config.toml
n_kv_head = 2
norm = "rmsnorm"
rope_base = 196000.0
attn_scale = 0.108
parallel_block = false
optimizer = "muon_variant"
grad_clip = 1.0
final_lr_fraction = 0.03
Each number is 500 + 50 x the weight over its row's rms, rounded and kept within 0 to 999. Layers, rows and columns count from 0. Numbers have three digits each. The size before them is the row's rms in percent of the matrix's.

# layer 10 MLP up, 2048x512, rms 0.323, rows 30-84, columns 256-383
105:494426401511583538480359551511592501532511541486478528513600543528385446484558441468450421409582544474487442533528512470564470520527530466540456447412477539530543422574440418498431507424491455538452508450452403485466455483517493411622481465420482451508535510444518521546429518509520491499573576507402455604569460492524422517487505426514563471423522509510406580463540505569509470529600
085:403495516514480468552483524457501580489545483462375514439513487540491560525470472520624479400450502514490467510507504459483421574515503420549452407508507478519567483514540488440461409533517464512438551554475470535512473494519410422537535510483482544527447547555433545534421497634472527519516518450484483503460497545562503497445476499521528519519481484520447611593472463534481504489499
100:586532548484539527561567477445424560511445611405474535510609505471466494485513422426475534441458445447468504562516488470586476430447480512503602576564481519547610514535512592515466513591470479532413559465552512529463520488529506501453483528480439403491551494477488506597484444463429509502535452476510495559498423568405570467526550387521469422466447449490505527559612491564490440491431
100:430481495499461445567469464515466538555540403511530576391517469538481574370487484568516516433569499545429478440428502478505471478455521573498436509477584424480416402464564486447459510513513506352651595495547459573471470439580577543494515514463513514566509553500493516539434502447459504529539475500504422491544484478476532557483480627428487457482443405559542560396451541464466452530459
104:510473471444509577519469428524461515440527519510445527479511476505518504457470608481431424418416539476516521503588503455454451518502492539505416508607431503502505532384526456556441430526533515492485566417534613547522414527522379573508468566382499536435597538554522514586511522572484531512496545423474472427546508503486563556593647477534507524468571581492511406469543524410495605570502
097:476504401562510476537404455501469502479581539493528478579509499532517470520402513503478563519456511574518484487475468525479525481489539420410458471500476440577576523529464396539550434551533470565467475551543511501436462476563512477436471462563488513519513492497573469483558510542491487564505576456506477540433465473427445522473535509484429536456479444468404499586419485535422474611480
109:501410528544567449501467576448514523556545452569487481466493449480478444509423568385525463457546461486582469516434524486542579586533535566384587524541490561519467543487545422483463642515467582516535485507448470515440591429572486483490483470595467472537531509544573408448434491557519516538576497454539491384478435505471463525472535504490495548569456519522475443605492545478492538555466
095:424437399586479497543428523559563463459492541501457594550488397503552498514497488442559601547588507488419453524442500524482501420374536545497487442423529468466514494543401503451462489513507536526509546539472514470518558612462531537450455524489530551503447581541493383511532513544446502466542403654479574475536589477483483524486464461445532527579493544486472462544461530555569475488503
110:512565542492493470468524502525444462459451535541484443520459554425419503498479447466613541510488511630561514494513439413501527541412518422529564430544521557511603450470535467526541488476559519566443585561459401443492491447470515615438620551516528522466549553458449538398557559488518458414470545522488483543549530552446488484546460422517478465445573499398444548420492520598435469435537
096:480508505517567490432543432517521492444503499597492484499571469494542391459474430532468449544531548632515454539580451431518515515450636535512467639490409475409562459431570499518514458524514429548512468479479466522536448472583421543420509502556507521516563503457557452475499477458453450473507486527421500477439463461557477534585519555443532499515439455464534583404534505541502470446500
106:567479507450442532569450529473514514521492503453611464574471531461511484406381468528518418518500439443495530506564436484428484565492486520624571485505464503561569534495564474571486559509540451538455544420488553517485480438603434490480409483507628558418568497453460590536521472509521420606466525480566506411524457578462582462485554550532563573504465471509547495561510468542453532421502
100:504484541448478464549510495448425530446476504494397496556461454466562517545511649527509522422428534514490529571516481498569420483412476450479488473417462518543534402491551498483531432531504537453443449518404600507478569493561536565466625588446565456521474527535527571463490538488514525511550534530394462471463532557467596586456482551479543431511541534484556444478427411470605549460508
114:640491511396535548548533541523514619536522508467518490468444523540550571499505511427538386451423482581479520502510507463456546493473469491472646577507483464396428482488492554515462465428470446386461500445592414644457443492558531501526552555532426516478445521490444461534450517435493532504532510521483541504565611496434554531443465491431474577430535509600436545563394421525454495358453
110:459558418409524480445493540495458404446568597500529443492491537480578517496556471488529538506552555527570489513442489522485483503501590462473469523557482520484520507565503524442507543582433454594448431527539444522452563481476477488539533511491354407509457561557447494459587507496453460554585500507492470356480545481539470574591499465624507650588484434479500520458450507589524501510574
090:471522615472432520427416480479507481424549472485494451506490518551491458534515592504522502436456461533495555424571494485468466480553466513479495474540472516418544485543448449448425446429484524513451457484566549511499599514511416601488528519454509563548536479511539467525493518449533604575462537481426508545590456529463473456506521532456461479482485412462531501550471576485468561533521
101:577471519425545470448574488513595498518459564531453452395464439517604445524508499501517514501535544428589533523484534519576556511561492480505536497526517523540475425571467534484579504546456440568534508419469504495506526497502516490494531500464600490566469571529489368530430488524457495471591520536636488572537524433499406473521468525486465470500493502385580479373505469471422453492526
101:547360472539382534475545507527508566419454470489494510530449536475482421515497423486541586413563567509526484601600491566496520438487487430425626550511524603528467504485517497554522460578472426486475547478595403494528492599474496498516486570523449631536516500484497517396464527564496394506508471511527501476477509538488430537457507538533572585504474453450580480515464419528488462507532
119:545443470458448521531465461476504489426469513509493516455489428505426482504504485542461525462449508462475535585553457442507537428482481473452547422538492392563488441484522472405498472599472428413506442507474576528529489540506546519529529461492490481474498514515469470538534529492516512494474495534513616500585437433498482429547435592514385535546430559499494473469497516582579398578508
104:408560482429485555542502579521531507505530510482454503529504525484516566575396457528547443565502392499451414507537480547445553467522486465534414479645559594508535493546569458534520447456470525537555495421468523452496530532496484454442523475509485477437484511393446520521530517509592510612520456413387518517524550547516485507463454518557505564385469490506486508457465540481499543429499
102:505517528477573554520518544457532547436398504514541460505404457517547540469377409502423582507467430460475492630580575637505637551526510432499457455469480572525541461488444572577538585454452475496452543556454537450541495563441521508556519554539456404532512558464463505508505545451503439547455539519525554491443529459488477559505450517486540484366533391470468478487469478442410474508542
111:581510525566529474501481445497570574585452485493452453502545483411509561490436503528526420516496585478493513560659530477534591497488437556596464467532482574474395440473515503583497511535514517441538456419490604501511540524464450508501540495526494557480399539538471425526562579530502470576542528515653441504543544554496548595555508634482505508504533518476466497471535521521546516493560
110:505518561517460469491523566644551557538610580521535486472460500501439532450508497442490551507497499600323480556481544555548502590490535428503612574487401503488478523561510465510433440512495504451505536427487502524504492472544481515563464435482484540483453550448537622585470601530575528425498543504531554453489501500469498451502551449407543373506466460517507533447469509485528499523574
108:593468581541552445512649466498525492480458554448478544443495420536483530449528523506468418492552512371492460565473504515472484502455389470503527495421473511488542405471406457478493464403538480508490500429386527541432420552531458514566566520419447491452565462524486494483443453570555474462477506555591488535466457541493470530512484597491456519523465600476449528436447481522466600538515
104:517508502559498460608592490523593455538515420517582505424537485505483431495439559547466553519535472367497446462489551580493572462436464435483462480452449569583583412481458512488585417550462483493455486562512534536484475543444403399466557528487494472532479488582516522390430440472589513500524452442469507544567445462434549472401522511528443458517525472563498521537474488459484554503478
106:538555370590486532461478423459491514503538585488433503412561530537469442466564546510485521480462507474561469619564567415433524430524526549500436417550466548473530505517541543460536386476502493503565470432595535520590533520481504492437414502411505390501521541411486496579507478517451400550490562548622510536434467539539438505443508559494496450564530571519512515533472479572393471467459
083:507469582404474407461534543464549576519624506532531594385520529501522507484468399444549430442532501536515414549560478553516466590518483539424512496561466486574481488467441463508528463484496498382515503568550509474453520380503471476551429571480502455488504476429535520513451453373547510500509505561534505587469530531552453555574573504451466379521455471466550404475418566473541581431516
094:383494438497531516493532487532568464491474475572448537459569474501512489473487489568572490605515480443449424459535467466474542495468553511488485635452479570545544603494418514480527531508463423451458459524557404566585447520582524507564521448553502432502522502484528530474467572519445446440437508393458566511540405524535478550440524488571503512459532486504473495537490454469421492512571
089:473508602501458484483530450474590576538566547541554456500510497480562545405542537527479482489450483533594521547503467604600547423537428450436495457482445523505414577377491477523560516489476577431455558567408509575441436482511582501481481513547463472544446482505438386537517584479551503528433485477406514545446570486463525544523488574536667542479457478528486530514429526590476502506507
116:515510511527551460426481535516469416522506514528398555588553532477529459660416449459480546479536414529503534480545521460494480498485502516444571502431571493502616500535570536464498498468498575523600457495517472517481496449463497455453470373468495536507478600517595594512505544447512676488598515510615573456558518537503562619461478427502568564552553541404480488570622457518500450507488
104:482447477551614453475449529485537428523504538521417491399536416511503525499585451501574520495556421553454511423545506419395477510576520532533464496440505474525560535483464521521524450446491457466466545547569545605417579539497542501323530588507515429553568495478455453483544501515469491395483521552485511541528510478507459450482508498440524492553506616585525542502487598386428406419459
116:527486474456463459551411501472513528442572465498480429525473545513491518419486515433440551515533419535485582530446498461527536521498576556475450440516450515432494492463591480456523549427448532536505541455486417452570410560620543538525488462491496455479427541525476531423470428501489553546421506469490596411414496477519541561457621468533478433514495474471495415442506458474536468458511
116:555467377574510540399494363551521531469449479551415447453488523502556463575507551525463418480519514441490539554485539421468492427561468417448457619465509552473537476516499450539457543564506562481561556495498535647463563449477460575521534403544562439475494480486507507515583496473427606437429477585514410517567467609532442506493499493464560440460558496456502602407506442424565447536507
104:580444521440428572480498581542587451477475530613521460548507446512472526520436436535489559514506499384431541527468470520490575493404426491523535454479461517543591404448504530501544529499492455596511532474548378536506501503542495575563480540496505518387437529463491577484507544547431531532421521516586448576521542484375474536521474473466471451546455522451520427505509448552429481449486
104:453507508463544543558419534512434471565438473454434519496522488480569403509558559349489492600428459530372442515570440501457391521538526515460425555496424467544478552495499531395478450497501592465493519548583489462531451488523436498606519451561474508494412487456458493453499434506515525514482503531533499459480563479508455656536519533493540545498462511460446469606525553491470483559543
117:461553437555436471402497509530507509500556591495555526443534566410431537570540517468519561560537499500569495590454492492513494453493554440436457570502509558416560555565551582486427436488535450456538482458506434525572508399525528515590456542561451506467421516571449537521536509555471633557480451485520436514530524618523493517655421465467500448528550441536508523514380575425489531481454
111:562455505478463539479532535505464485498456538501573460500534461462438465585384545513588526594446475530491433493418643452468418525456513456483509490509573537579505474578510424537507497573412412523450573568436443478500454502565550509540470389514458486490465510542467565479423361499517459440484492502538515515477468471498413410496414583491662471509458457485503489466480463419497485570367
094:487494487423475447484541454583518471489585510381550562550470492485440487559557486549494466518470406442426478468500495531493400464582489442425445563469521431377466429416478546457557535589428540402561521588460518515482567586531517372519492506458550504466522586434495472448617481475553517531526480639469502613417544488542467499488453559514508493475455487464486511416455448463416525458561
111:444472512517464532561604565530456507567576526552577465438532460562512547469528575533543471494542438434498476460476551495502482516524507429500492494558438514620554544488453461539478502595541508481550398467566319540401492471441516441475435548541593520557509403437526508474509375477378552505502603539486532448592485470610528466461476605480435424454545489560454523554462435447542503485482
102:453620432518564529514532492583437500512485549507547451455427524469462480514530504657435542529433488470438484486590537414450459549509498484508510501543450616491508485487550570548560453565496491530563536515468489559501488544571478538574583495499542569496502553438515564514459449486481426464579493490454440412453510460411411605450477423516512477474493515473537563489486476345479456475485
034:419543440570465485512530388481515474502510579549436490477558497532484449523535463455462467457609519553584491590458449433418467551551517580449511476529476405425445498487454534408425560483501508549447465482532538515487523482481596469478466505503396469486482441545486422421507396488582508467450433335462469456479488550515484457437512465514481504519534524533487471570571496439520488406498
094:494608512506563458579461542490496509538465475567445443533557525494551444529491604498491482373511579525520549545550482512525497511517548449483470481502430510492521483431417501519615464450462501485505520527545547564569545581440519494489549551556492515545452422561573505455519450412524519556474539462552580541476445444552516613519404493497546467432498441524509506484442544498432582529451
112:540487455445460510518555553516495480492488465508521586490491418528437493531523481488499469497556537526568538466537461427513530456532521470484469468591454478566494511455501537526493503509516456558421469522546539598482519575522468460529481641415512498479447496418463585579525540465516574475467459494550557526452428545461536427458577500554523524474546441455519433464445457584403465545399
104:433498505494502460533559478419542416546412491501467457482473562550506519491501597521405428465527503478490398517533502452548557431540469442600503462427532533526588502477507433555544529409541428498492414479500506598560506439447469592479486542508494526548398589398512433535472556562539536544578535506462515499480456487528563472414498526521496516455467527469578527461501459411521478460522
107:558483491563449509483516527553425467501468481455524495516459531518474340472486475468507464578550581539438516537426504503478533576436470606518461472396395462537477472420524402389410493585534562429486465459497465520486492510490433506490466441440516553557394526418588458554495420460521413522573534439447393473487488464518492474501443508435466480494478430420534442445521533500473543577600
100:538513433514452468503537513446537500415439489459512526632559471466497391449449476585609496545563455439500521463506510516468570445514540491548561548487468494491483498526438493502600480466464444575496521427540534496523481565463498492429546565437487509473463536537519460498496444447439460477446416579598519514525516411467471487520497509536491499562449474490499477515532512546520506521471
123:497450474557504511482490534514464460485522521597480527450461425499577439512523392496502475487524384404468517486557398557619564488509545532505598471425552576551491431472506487467495504482595500483480528538598485535467506605507480436534437480484592446485553516477508483475435531428595560546479435556466528504421505482435519469538510439474523457464442474538468474488442521445528564542546
100:446515534540496481443489498617497443540422526418515433522484466595491438548575506420492506463536508523525510491555450501497527544499490494499470559415477497590559494495471530430429554454461487467512491555405543409565502531528517524429568461536461537476530429608507508473520461620522453480507553621444528473403517515534497431495491468485474567597587393569433449512506453526539583608422
110:601521442582557527407589440446523436498444529477500396547462524498451456553470508466478472538437561466505465509484560452542468606449528509478483548492504669480501549367558536479542426530562478423547430415464481574510491529488502492589427483477562488469411570518435469507513572506496478464541527385572463560511468476534436562498566560414481527507473396567430467504505414433454469502463
095:490450482558474427497537535532522504474470522487539519534477473500461475562520549562434432598501495469447541488495449429572492534548462498522488467435493442481490521423529531485504500558573479456549504496514570534508553494480498522541431542466482560527557446482476442511542543403483480514603533439460607500564492424527526428523501566402455504578447544435504498497499467547612572481621
076:500435474478481489396621440431607438564458464479574492486503496488520426586565479495508576516539495528491474502554532531498444482486529551474470648521476561512491494563610551458548488557465467426491413522542535488410524516537513627580425517546489482583500461530438418497519445461541472448513513528543579557539468515610506588448458509484460549569556566547499475435457447422432513466471
097:527524486496499506527587458511602398476513591563528501475488508607589503457572507502655561554519545566539541512547502495493522439432512543549537466423473532600549463621504495450523516484552455553463531473529557493496540495473454444559453486477438487472514572498460462547485494568511455478575478479506577451537467458547450509590463463504476586581495502509525543487478438422483517609433
106:542444478511445553395590514498568444513567615506446441532512470507517413495442480568559497406591569458519517512474474498481531547483533488496434534460517487472469484494440524476583525500455385510388473533550494489421513536410527496572556548483539481491516422542603437468429606506536572549513485510581606547468503561509569560490533454498477477468446504486459579485385450514481506508577
105:579544479528407535544497551476477502528490495455643520484628451494501490480429518523595486559552431446489406547537615578529483527574540608421527567484506474521487516512467485508431559549495534575398531575515473493550496472581468472543475560460559477515495488535618455467487512517559650577543525624420453571509493515569505454461531578488466497417485515537488557469482406467535450539480
095:470476520530465437544564473513469540416572477470470531488536444534480527513584498502387444496459580569498551533544459469485466485416527568417600492449556409517470538510633489551464534449461459483546481475398621545447454454475498450493523482498478509439583498512460427485529532415607472388503542491435476478450501446473517512494500437573461524451474532467484430562549566527459526587562
100:489467506534428531537474508534539514446562477493542488516533469513491473437592440450465536485548496527548509571526442537456628481497498531441593617535523485495617492511465502560501479457492467485508560494476389523484490466487569509508480448467535449468512459489418539473507497399445469563515520421451572452544492537655446514372403475481458494547527497513586488525381453449484573353488
# layer 10 MLP down (transposed), 2048x512, rms 0.0566, rows 30-83, columns 256-383
103:614524471530495508569431538480511528462520455464490496523497566481610484549513521557468450476566596532493510511560470415602455523570463443505587528505479475583453448598497479482461472486477583507403475491531532524414437494520418429465514488612554536575492530423401507534599538486413525506481533546464515425470486584582587429522489502455421470541559516540417535521478630596518526509565
089:456473525463545530434472454500499529525525447418434534453456379621488504520502537481546426545567494499564514545470496506459542487434408444375545516421375451447449600581524451483386468527442572493449447577500484523482498500571496446487481464487520463528568519496535500522523483551456441523456418504448477486605489538500558496450426580504563571484501499458446530563506455488415562490546
098:549450492451559441485570557468442569538495434525527478486524483452516546503487511402449500590484416541449496428505455472559528538404427509435455478485387442475503482500502568551503488413483513518487498411554468522528502489467577579481516496478452421490445472451411489566519437538552507595493521562492477552516507485484508475532498528510501382484529456521377457487525512575531543531521
094:439421534529363517496571455448563448495494318489436574418517582514489546528513412520555460501486563602520497388409541474502428505538525489502460560516517437441456379481474509442444522507506469536565573510623459487505453495585466505465486609483446557418477533545458482521491566539548501470494436536481548536461568499514464485430461523405552522507510424457481578479504544518482427492538
116:596458548507537513569490500580513507517572435479494469435524459448512503530604550516483491487555538484509454506531458421496447560443460506465540419519543530478526431411452544497547445522401513552535509494474603516453439530505464583498538558525551499477467410529475494489507491464489514443458466385484479538599512497527533519474619550609547457564473473431471472507501462398445515517572
105:448439429443475516442496443532518530390525468502528531534465448522516442532431547438504521545518432515467536523527387524497496442508435433519548480573586503472461475618474456505510506486548530534517452477579575544523510445574520448435481463475392622563519442539574415452519505431532517504479522433614452500506449584502369509416502506521441468523533475477444407488502464521515520552366
109:525567582523482580474462547540507499405506568507521528563533548533554386456529473473483459487514621460583515484516594479481493536558616509507572481525548604545555512474519377450476593534488469526528528545461523447402509524442563563407462531578440466456513531515488541504476502496482431540525570567519546439406450528468465445497505466465467531577413458488440514433498563545480489480484
116:587521534406498453492457528399403521544467503471535429478508485475459451481475530484531524469471456476556525496496522418600538554588487535511502512573500592480544544559517381587570571504476498481399516455549500529523504394468478497508605427520459414515489471431500586523559498421550583571460546529486481469486488540516505464467485560540525496455473511487447481423606382384528445475457
110:516460541541490517545484525510426480378448526553572516578530517534472462506499421477547498501560461492425536524490508410564471482449533458473461352586410474478472533417539557470433397386546533461471513519489499493390476461491447588589599529420578530470462544543493529525457440525588461474518459459569439532599483460421582497578432512456526396443475499549450429504448499582461432514458
097:550479436576513596540486538457561500436579430547553499565599404475457558545501418538463615499570486394467445504500510543424460499516536454494455494464546483515541505582484513528509540469546499465377525524541520500482576501501507530594460439480513525517495502450507426437431539465494492495500469479449521497527446468448460426599475532482514465444481575519620494545435475618556513448487
104:445416493428509506534518459348385440492495468509529464515418526452519464452474439495447430584530547460497526458497463487597486580443393532468529554516479449516477414452531544550484469487522553498508484526513441550444533474544468577515490467588528503582485456424457473487465450524490442479379569387566419435564507642480452492491504515562561531409481413568486438513551458485521518426515
101:420528505554488391502383457461493393510485550554495456479542450480467480470449516475556476496548485596508485484545445525420498446435541525513418507549495511527468529490431460490509512503459550564487484563554474524586494482497444507528572593580460455518440566488531540487487447506459532434455579473515407432500533504478479476474530549420410431410505513539505548558536491521535465415416
113:578381478458618580378493487482478542608502463468560492481414485460589440433435577567524481457468532551479495510455532493535496501479526498473554592525500559505520489490544459545439496502516512547570507485490476555557598497469420513446500617406573469490412550536531530515476544505488453473445518489533545561602488543458487434514562532434440511534475498564499574444422505511431497444454
112:467518506492425440436506450498419491489433481434545494478481576437531570532512486435534492516561518515483547507596508536565539521462460504553494503604577482525510401477601448433545453430548518541341495533544526514524533538557463432432496496452506511525510541439503547491560433447534475547510503554424524476539468525535535557472585454474469653553521481444530492555417440482517612503510
094:529487512445435448477534545494551475480473547495464485528480623464502518486498523438465489501450478438468530504544542556553562572517503463579530512480349516478570462481476436402516480413457512490489410536527394477535509502512484522522527621545583516499469470490524435519493454490493536575523605473429480463540477441532466478387509460455435554509564434513517497445377547468415512576563
107:482549477541542520441552610570500508442507493512520538573496587569511454447485485482474545556466514484511383517551491458556502597479442512523528527524452504482437530550417499466602524493486573389516509404467452523443568587527431395461582543405445566485439487590431505487454476454491450544568532482454621497506496542477518533486570461438539522454385463548493493551512473371444525479419
100:497479482460490522519460488509497451459485463495449442380444529527530488448533519460556492388468602485422586506451507511477595554510537448442536564434507503505512508544508423524427498555569446384535596480474458505456454522504426486498524443502448496578510487465468423426447461451451463469486512444505608469455518525494459464545540530472542525561526492446489381486529542529414384421423
110:494505542557442565481529538437472457467553542550430449530476580664448549470470424515466500527515551516481523481496431457540552479542518532422454485502616447489567473499481430470521520543481484428428436443557527491522499529495466508484571464441374531523459579483552538540513471581504509440543533506431432507466428496535370493494493437538524449524448622512536460530504484521497508494424
103:466515424484525492516604446511512486479550490475524616455467433499517563451452453461458532573466435568513481448495491505469536453520456415536505524467550431533492481449530481435505475487512489536437510460413455492497479519410447448481562496478525466472447481505449528515463482500520563560426469512504530494478543564537535505485503506392548479533537542607493536494537505458459523541505
118:467477505621510492421486491561486504587515494426471492452517446501490476476454460497530490539496511574499524528405542537518497500507463503511499503575497466474485541389470553566523497516590445554596519468532551436475464492521463571483443526513477502482545508418495516525525522473501549480479505546459489412531408469488541492485481493425515597486464559550494401493529510568443607396513
113:497517557540487503539476485540527603485525434579433437459529512514556520470529474465534504545482493503486399420504501521402559453447522564500550376557503418620524479515643542513460525466435474477469501482457539512460536579540559486497582506490522479508492534412503497526544531486448561502481544544543428503603528565521458515504491513482540500529529581423421421492493489469528604504454
110:467440589574486455547542518421509470509458574463492483493489366529538556456553530525428569523414447451535448469511522490552484447473518507367563411533512513467511571564466564460436485484432526566457519502474458459493550601456482606583434427533496505478628455443534447545477504500480511460510540507502494469519517422493442543609500554581514396447531516486510505546503523593516552609473
113:499585555601458420517529557532438560551488629449471433507449435522453468388586462452542566566511483514540449457534498537533555382585582479427453484470524518530523585416491604458513478530527520528481488541508477376509511507555544555606532469446560478538508473585491468528473579556581528507450508471549503535548476500499579544490507593499441563565440490414483489472440527516448543540505
106:492522428485531471502559542484435509525525467403559518484604464523517593505474492510509405554525442465552502549527630571525587513484442491447561519604416491445531525540507541390523474542537533470544473467468376516509432627535459404506496423525496574512528506474395581473484488479572518531440477452415535554531449437575501540503510497489501444498487529523588568541442580505431511511469
104:579527444456535581481539558544501525498470466483533414498586528518523516468447484479415518452501540449561567492610489477395515434543541543511405392614408510455598472434495420468595472508555500549491456533503533536451504509558462448404368553394554438635431495507498524510519458530475496447420490452448454520519426491562521485483483563550531538544486624474499549463436643395481469498454
083:444496422479520486483509500440456572481575480541503534548569484608499424550504465518528468504491516460501585571486470504492508580535551551516521528405470477514479533540559466459453510524386543423560492451595457508540531467535588537531512535483459468557504542557461496574510436482469422527556535483452532544524508503514531421425516499515503391507444459521612463456581521507477431595500
094:378474366558447492447525546470443483490547497526444506489551474495474520428404445436537465509660533453496554494499462485508566543344594468499524530497502543504516576464499502437561448442455529454449472459503457588546485496458537412536510598422533532464579510471481473540514486419513491465525537512453463497499511527522478496522408502466532451452442430570481516540421541449491456511494
095:523520538452582480530474496422489525552490427511504462485599513594512484498440472473471576496480513520493509503465464597563516443474508495411461560478455529501469473477481457507527461570517540445394501463512479512496468440480542483473525492518560508471484570471517475522458524534501472429536418492413432529591547436434458585487446489474519478526417513504438501537511466483559548510452
110:541574441491510483484502398578556447577456423480459458479508484535434451509484458526470504485562413547458478516541460459546541475487553527464602509431587521494492466388528529494581597428524419429414450498493582489523552457521515434445476509533467527437453550489538568484596540501579531429455593511541508431449502538490479505440506371505489491413495486427548414510455562490509562557473
096:541454507481509451564489531498482445479460471582465534450497486521468495519554442513589521523431411549495552503505519497449452470470525548503508468456499564470512574528430499537594531465518486559467559504490505633462438481493489442466320613508494458485605464477453442466484509448419476488510546509551509540576542452490481488494397560512589469438454552552399432498423500410508507491581
112:453369511519518481474412510436464411562483473579573400482458494553504546409453580497516508553494484448509529511492582432483545500451570474451514490511535453486552481505467452539525499399532510613457494441497515498532439450432431488504434594463527425523433643530555440452409461564519461570502467538646578438462514397536525479481495581500523420497480485571621490492461537479462552541596
113:514603433604488570483451532474484414582496443552508538525504444476529522435586421637453403459538439548474606467451489450449517580394459565557457576517532507590501422453417486521492498561428468505456537461464514475541442484500511474505444442430497517533542419519500509486556468439510530527492515514504564581567456554515478554511435440502451517567495496543434662535501467582430431454485
104:480517517426509543491434460383609459624529483572473524406484462503571531497561459453559426524473486410504552434546381489443463435446485458567472528463565417491522419517452533553441513579463527406560404467498516488532556462558484555534551425541474470449440478409443606513440459510499517591405436487458520547494529511491448480529513511363472498533461544417533462508503526529469531415572
107:425529479488468475547454481455557516532411442563443507510600478459438496543534497515473502630432526485474532415504454496462493444498426540419462482520556442484490426516447518430423448561489484497575551481466555513586411487446530479502584472423449461485534414438478579491536492464512387559458522563489432536495518585577450539496578499425511418554527451534467495567547459472474510400505
104:447508474517463411449480554475520564520516509494569490416444453431452529618528494558500550450438569472507448488446494426417411582521492426399542618475549584503573443451483475480515465564499472458541404536458461452463460372502451507562541535506518477473478571433446472450531502414466522462481523529507525437462518562453613473468456502451474472552505499466476404572366485580473530605517
103:472348524545510612492483523488522473502538513551544449448507453474418593504459383492526401550467453464504450551507542537541428465497468573522538526547452574532507449545486463430505537506431469558394506563409522456448552513474448503555537457470480436461586464434446492443449490475431477424440501486459435546489463467506482546566427447389472418516551424509505418524452619432549607617490
098:370513561403511430486476446486578511450451504502498445489416425545597494480549434455470492482472557539445526456488503509516539539508458552529545459568544427473536516480442495461529614442508509470550524484451485559486439436532517469466401492541527463568564482492421513470640480409505512493492537508521467464434498488538494473508452501525522522418528539403416555430504513436496552505445
105:455454460475518502517505487501439575555460561421559471343544517446467502510493488491438442518490545512506564394555477456435450599457488509395402485517447499533464597495503453489479429496556523499481478483533459507540468552492451484537527564511463503575519505510530494488475449587576577443495465590428455468477510520516534575477461520366472535525481512435479576518425450552626470523493
108:513481422512464442485483492530503621649480530525573533556488480552595541556409396538518528581517512611529464481501474513443550550463450458542544479552520515478452464510412523479573479467481560451510581451482455459601515519555444521565470625520548491544543523436497440425488498526535417487502453514566483557542511397530470487445489496440556511475441489590475612439458579503469497486547
039:454557481546459463484466423543492487465487539549427474494470510539529522498537503442546461467505431538415503435495471486431405523503512509510464445472565450504466463500467501542458467486523453622532494502526501511490456460445581469423515520508517520495481489525513460485502450499420489541581495469530364496489458499522503513448603524503517572488456431414487457572481544476532563540427
129:525461538472559562520518572547408448490525501434453559526576526471475481463476529480474479550420549547452535592528517508514443490493460583506430572450539556572444527468509523542550384545450494509553492488553574488536443574531517522574458460596472553478547469564537482481480426506479407471460537498525428545559494519477380543417519578488509559483498537497548527519536605480462560459562
107:471581421504560460508496486598547394446503482620428510521420583472574426497489467528444508455589439519478522528513458463536546496476490443411489415463481541573509487481594502517542453489485440538437507587511554537470527494513565442459555519474470541499503439517421506481382513543501521494566451505454511521420359528502555499512461531478445387452579428521529481466538450489433538517436
107:493552486553451493573467443484523524495446478467459560462560483447572471490453543498368484544622470521512437456518509518540522498428544482562519615481471508466437497495479494469534511558498438476570440491523560539568477464613524481485469484547528504459548418522487433450546433397507522532443547588475585567567468479440542524475547549480470484549481494479500541573481570577579494486577
100:495525429506425498631496496497504512493599456535420477471552492561435476489433512486506458462476549495523495457630528473473462526395486506521498497498496460508499482510535581570480488433469583564544487516569541474534522492568485616432504541515431472488482487511553504492442528512583497538509400525566532493617557531432448454550469474382440542469458440496550469433578489506480486413458
099:446580471531467472437508491408442504540521403496457529429517402526578492399632484463564432529484449532525478489473534549538511545571424470497605508412530466463504515544481468612414585531554643475523534484529474452508525512442463472492468493516555460447503469418531573539557532490490519476545517477502513481528474521522477555486518515425517492505520507536481516508507458532491543535460
118:597471595347388503512514508477544416529516592446442460464506500557442518510445529454395548481464473585407510554570586354551428519482395440476445496422431472413503463477461521487514493538509479581500533497482457463459517515451555572493563490459424557420423491472470526543544505574459501478482498524554402460492495496481532456481550455445511516535514540467494513557486513544530482400480
105:547438500455503439368466488515472452514533431517461475570436493468529461454550427445508569435495553531484568530507459454507498524474430509446478477449458529513474529522486481603567573434513557488416531440463467504489455526444529442470624474501546628401464482478457502552431504466544465395576444538514533525555528483537581520635556504456476542540466486568417453508505442561513436508500
102:534531448538504464441591481522510471565466477415478604527502461490551445479489468560410566491520505461549430484514501441573630519469522517472476454482445409471466471557554456509527514432530425547575581498470453482472563544438523582438460444421545434529513546536482545512518594467581446498528528498502434466509431571537555571488455500372440572523488536617418437490498545463536485485438
085:529472446526500466449458451601401560547489518542527490498497549562501574542448499522478564462567478493492521464458512498478464391466507510548501506511516454454472496508563507533489516472528444499549539538440512600382518524546553428537467480485468536496540513527546527463368504512528543561458483543566521525543409482556495472524458511492582407562514460523525517564460446409483441417529
073:597431436540482510441515439511448459521604456489457520485480468600499565558560485554543544433481460491433547513525426535579462551569548416538544442443478515514438409483449483457536528515457572404493470532523594481427591562540528441554453515522442512478476410508447515430432469523501504582523439492552559565543462551526523494464482546518474495551573426512607440455530539493444453500414
105:567480426608503429537537618462524477456556608547480604478491515433481539543460422480491455471530540497513489479570437585559520517445411496566513394494531491527438594445516439579444558514511595500463479559428559446542485499510538503522486422509532421577509536440545532437401510419477548470474427463413501500526552508586534499370463478465498559482511535482590522497517468458491526472433
100:535469542418493574450505478511546394461524594505445390605589543556566473600469533434538510524405455549561582517520461468541491472555480536376493543436580463454472502584458496505538444575467503501496496435489423540528433506528479452493546450539384562532520484540532488435565517484380451530492511498571576525440608550487489482460510488411541405562479448451547507562498520558493461565498
109:565512486477565429543482394461523530488529390580356457496544488467536428412588534377503551438472572478535523483539536438493527532489482542496501418465546508468521492485495560489528457519503543501534622569582587468477489578466413520509465498520549478448562531558531520466509521586550479504522473451519513475462473384498457518675514574461457542540502532495557493619530580512511461487525
092:532430475443581523521467481483566459471465505424520558521519446594502448564429448433495475441481499569600510612470487477572467466572594567540574493535472503559479545365565561531452509687442557493512536444498399516415450492433485489621469451445486479492546472522516485552497511423531495597517468571454592368542538479504441476462494414508501564517454536430466416552496430504442562525507